Weights of a small transformer language model.
Size: 10 layers, width 256, 2 heads of 128, vocabulary 1024, 8.3M parameters.
Architecture: RMSNorm after each block, rotary positions, no biases in attention or MLP, tied embeddings.
Each number is 500 + 40 x the weight over its row's rms, rounded and kept within 0 to 999. Layers, rows and columns count from 0. Numbers have three digits each. The size before them is the row's rms in percent of the matrix's.

# layer 2 MLP up, 704x256, rms 0.0811, rows 542-556, columns 64-127
099:453482531516428443438549547494471539444510557513527548461487475523525546512504531504488369547483569518497509556520473428502454506511570490419538465516520503495497528495529577522476478498541522
102:488417514581492506520577473513411545555558495521471491521484405524507500511488526510514495444517522512452481550514442473528490510480451553492534480521549465469496516505447543520512458526522460
100:490497540411483496533483493491499488447488482485597507490537586480499467480541585472472443543526503477558553519490517487477474484465546564488535449572535501493453476505546585501502485511473522
104:533528385483401474478509501525489574463528518516450442520471444522515449469531502423455535455468519440569490559506515481552500513502545508530499477473518531511458564557471454475419431474508501
082:481521429542430517478490464560545475491532504483445480479407491554554510439457495468532483505497442511515453515410447594451464442507482546498500593500521495471472492443481564488474420468562578
097:532535505463418452580420400505476549476549536498403441424418467496499492535465452495564493505429467482482517581564505468552514535483530514474484519527503544397474514525450506441553540555500470
086:567585479528438471479543479519555447495445523516474430557550529493497527487563524489526521525499489467522519445453537520490534452434493487563479482452482458491457409526442511546472549484531511
107:563475488493479510432518516483555527422568657533528531462515526504463531484492548603522398542578520506430462427500440540501504458558510467509454454440530515545506539520467534511472568468514483
103:539507473528466467433533531564562504430477521496500522531530503516458578485401513496515478534517491553601527540485498455505532492467582478495490490431515496445478405566495502433486522561544504
089:500492474493503503458511533461509407515435502557506486500542549403537511532500465530473490456504504496479514439453561467448511492461409480450504505489467532533521474487516446470503458433510580
104:479559547495512523501553440461581479532482494453509541535513525494484564536492537442530475498497565524496495563511537478545502542496414490533476525504488484504581549461553450508593516514402470
099:508530480517516507550508500529533477528572566575523540451523493490500449495495481463455471459512495497566508533587501537494474541458484527438534518520492461460455529463511508511448508510477508
099:466485480420485470497455529485456466433481436488490474444448415531504541522474506544524501507543534424480602454494473534473495505488408559356482513507502433562419473516447560551505504502484436
120:531543478475520510528548444463529583492491507510503501415497492524518499513501523454528519489523532556522469387506525465471443556507445539453506482521569429493541533414439431423478466492472479
079:461470547600526476478562517519449557491466521434463467453489447546456458482397529543544414512516508497540508516530428527534500527501556479498516470535534512452477452476444508457497593536543475
# layer 2 MLP down (transposed), 704x256, rms 0.0517, rows 542-555, columns 64-127
103:486514417525439415504482525536487587541472559450556526478448480521468548504523554519536497524510522482522515506498469447532447518443558537486528521463527522546478511555466543471455474494513503
103:473494430534485479536555504533466456464501479489511428515472444540469513503514545498562524499491519435521567577510538486476516513505494498520502486562528513456481529451485548525459456506509525
095:481439500442495507524501459503517481466456521516516450497477484480486471470480496543495530455501491490483535471516511469468403523438520520507577505488532492478458504515524558459512504596561520
098:517549491439529536447497526485443481450444474456495563454465558563525481530483494474524423480513530520443532503444442495497540486536509542549515515545467466521516491488566508545561527462429519
090:532486512461463481504407473448473520533543470500543516450478527517496527453491508561445504517516486547588410519540479572528530500532468466477514535548465484523532531495497477590478440444499486
099:491549537525455462554437466504505523522484582490490483452446463491471461505517470484544538479465486533511466502536425560527451525407494485475487396475506538436503509569515508518578495484522484
099:500419448526524418526436467479563521546486452484525483534512509506457451570543547468482536511465461585473485402536436490519505533517488523491460479496462540473525540523536539498455516494473474
107:557545494532462530512564412462536487465498483536546444437509450470415469500466516543591488485466474475527497469446463477514545498455497541415455491480444424497517557473483522528514499460508586
104:570491541465532444491531463461515457504497488492483443408508488573545568560458431480552497431426544513518487546464450566479462498469510501491525465452548478504522540517477469498462546487443434
085:476501518554569550522530485553483586498510555420467515467570502481472525526500518492489446477451520462521500460497436488476475479482476518501536578521512479537514522477500436408498519492567455
104:535411495440472440530375564499498459545512555474491484505469505513516431481460509482507503574472478476452597535453541489569573485530541447473468516459454543510513504539551443538512577471396506
101:508560555527412489492602458510511495534478403554509536504554551496482520516471540554470523543514554529450510573512473475478517493499473489514577581468472522490531456490580474549482492515549492
100:491507488515506491532444542563481479465538490387605472580457536505467521519450469526471525553519500473392481471474507528465494510564490554512524531469520614488502481563528466478542532464464428
110:539470495482581433474494457514561503497572489488460503510555596523494514477511530563471549525465472535530503442453532484492464428547521477470513458478557462513471445561370562468451473462495500
# layer 2 MLP gate, 704x256, rms 0.0853, rows 543-556, columns 64-127
101:490522481487460475542576488546504511508514452534498534467481514549518484551523399517489444494423514468520568477531479387537518474477441466474509489456476509451458559521445489470513579518512538
089:486454489528556444546511457482535538514489526479546468507424554476501500504498440527477450455486518461476482498536440521439462537466576475530576398502492499509437532555492521432491452513477491
098:535489575495524501481511446485507439523474484446409507484528539442509427543532503558460490505469534526505509525473514507476495448453519484478517523547509438472540509455493585521501577513479461
091:502525563467491450518491537443528508504520491461465532507512526495492536564552478528469517467459527526482591450520470488540547532472522506576527361511501467501522581523507515509464524537454402
093:473507557385468443608445407441428526462493465475439526513437480512508494505416490476513491481445484494532494558542540511540523565525438551486520494502533536481468520507500545456547532536469500
096:500520481484527549432496423517516439531466509497522514495487576513499468524446527543482495444497529522565536438525503474506577450464482482563512410496517455542505492516491548483479474517498457
111:471455535456450512500529564470516507456529463536492457433511557549458450419537515586528465519510458511554468512525489510610532491463541499477457482481519509496488507460525588505489484519533511
104:460431487459520487536442539528509492469453453523515598568513501462521586490471513465441516448508508575589563440501466434463478567464553507467543465440445441545520460458530432442432563525534497
094:483447527457517534482478551495474485590466465520479546535532554472532472528442491515536472403446482492498540440587542486497497519512459534514508518491529535508532485490502524418544503517506471
107:415540570449545530522477532484570555423522499433529480537515500511513562511499494478517458528504500548518510470498486561456537518429426473610507521498487487560601476483503415446517485580502467
096:430501499475532469519475534480502553470535457462498503483383483442507513580434455454517513494458542552470527389536420457527510469478489457445515442471499522491547529563537454470478459463553513
098:514519563456512479453499462517542502476480555477472536520497559476487553465503515481535462490546502568504506560533445488432500542433459436422508482523532493532595548469554514478605483515588500
099:453501585495476503489429523513475492579493509497529522499486486510533509508472429541522472488489449485487510557546434593538546488496526500521474550479473577521488483494503534504542595551490464
083:442500521475497509503465444506449432552460509522388412538462531423565419513525518459552438442457459463470487429536517492441533532463517529469507515509516504458496489447486557489436473543529534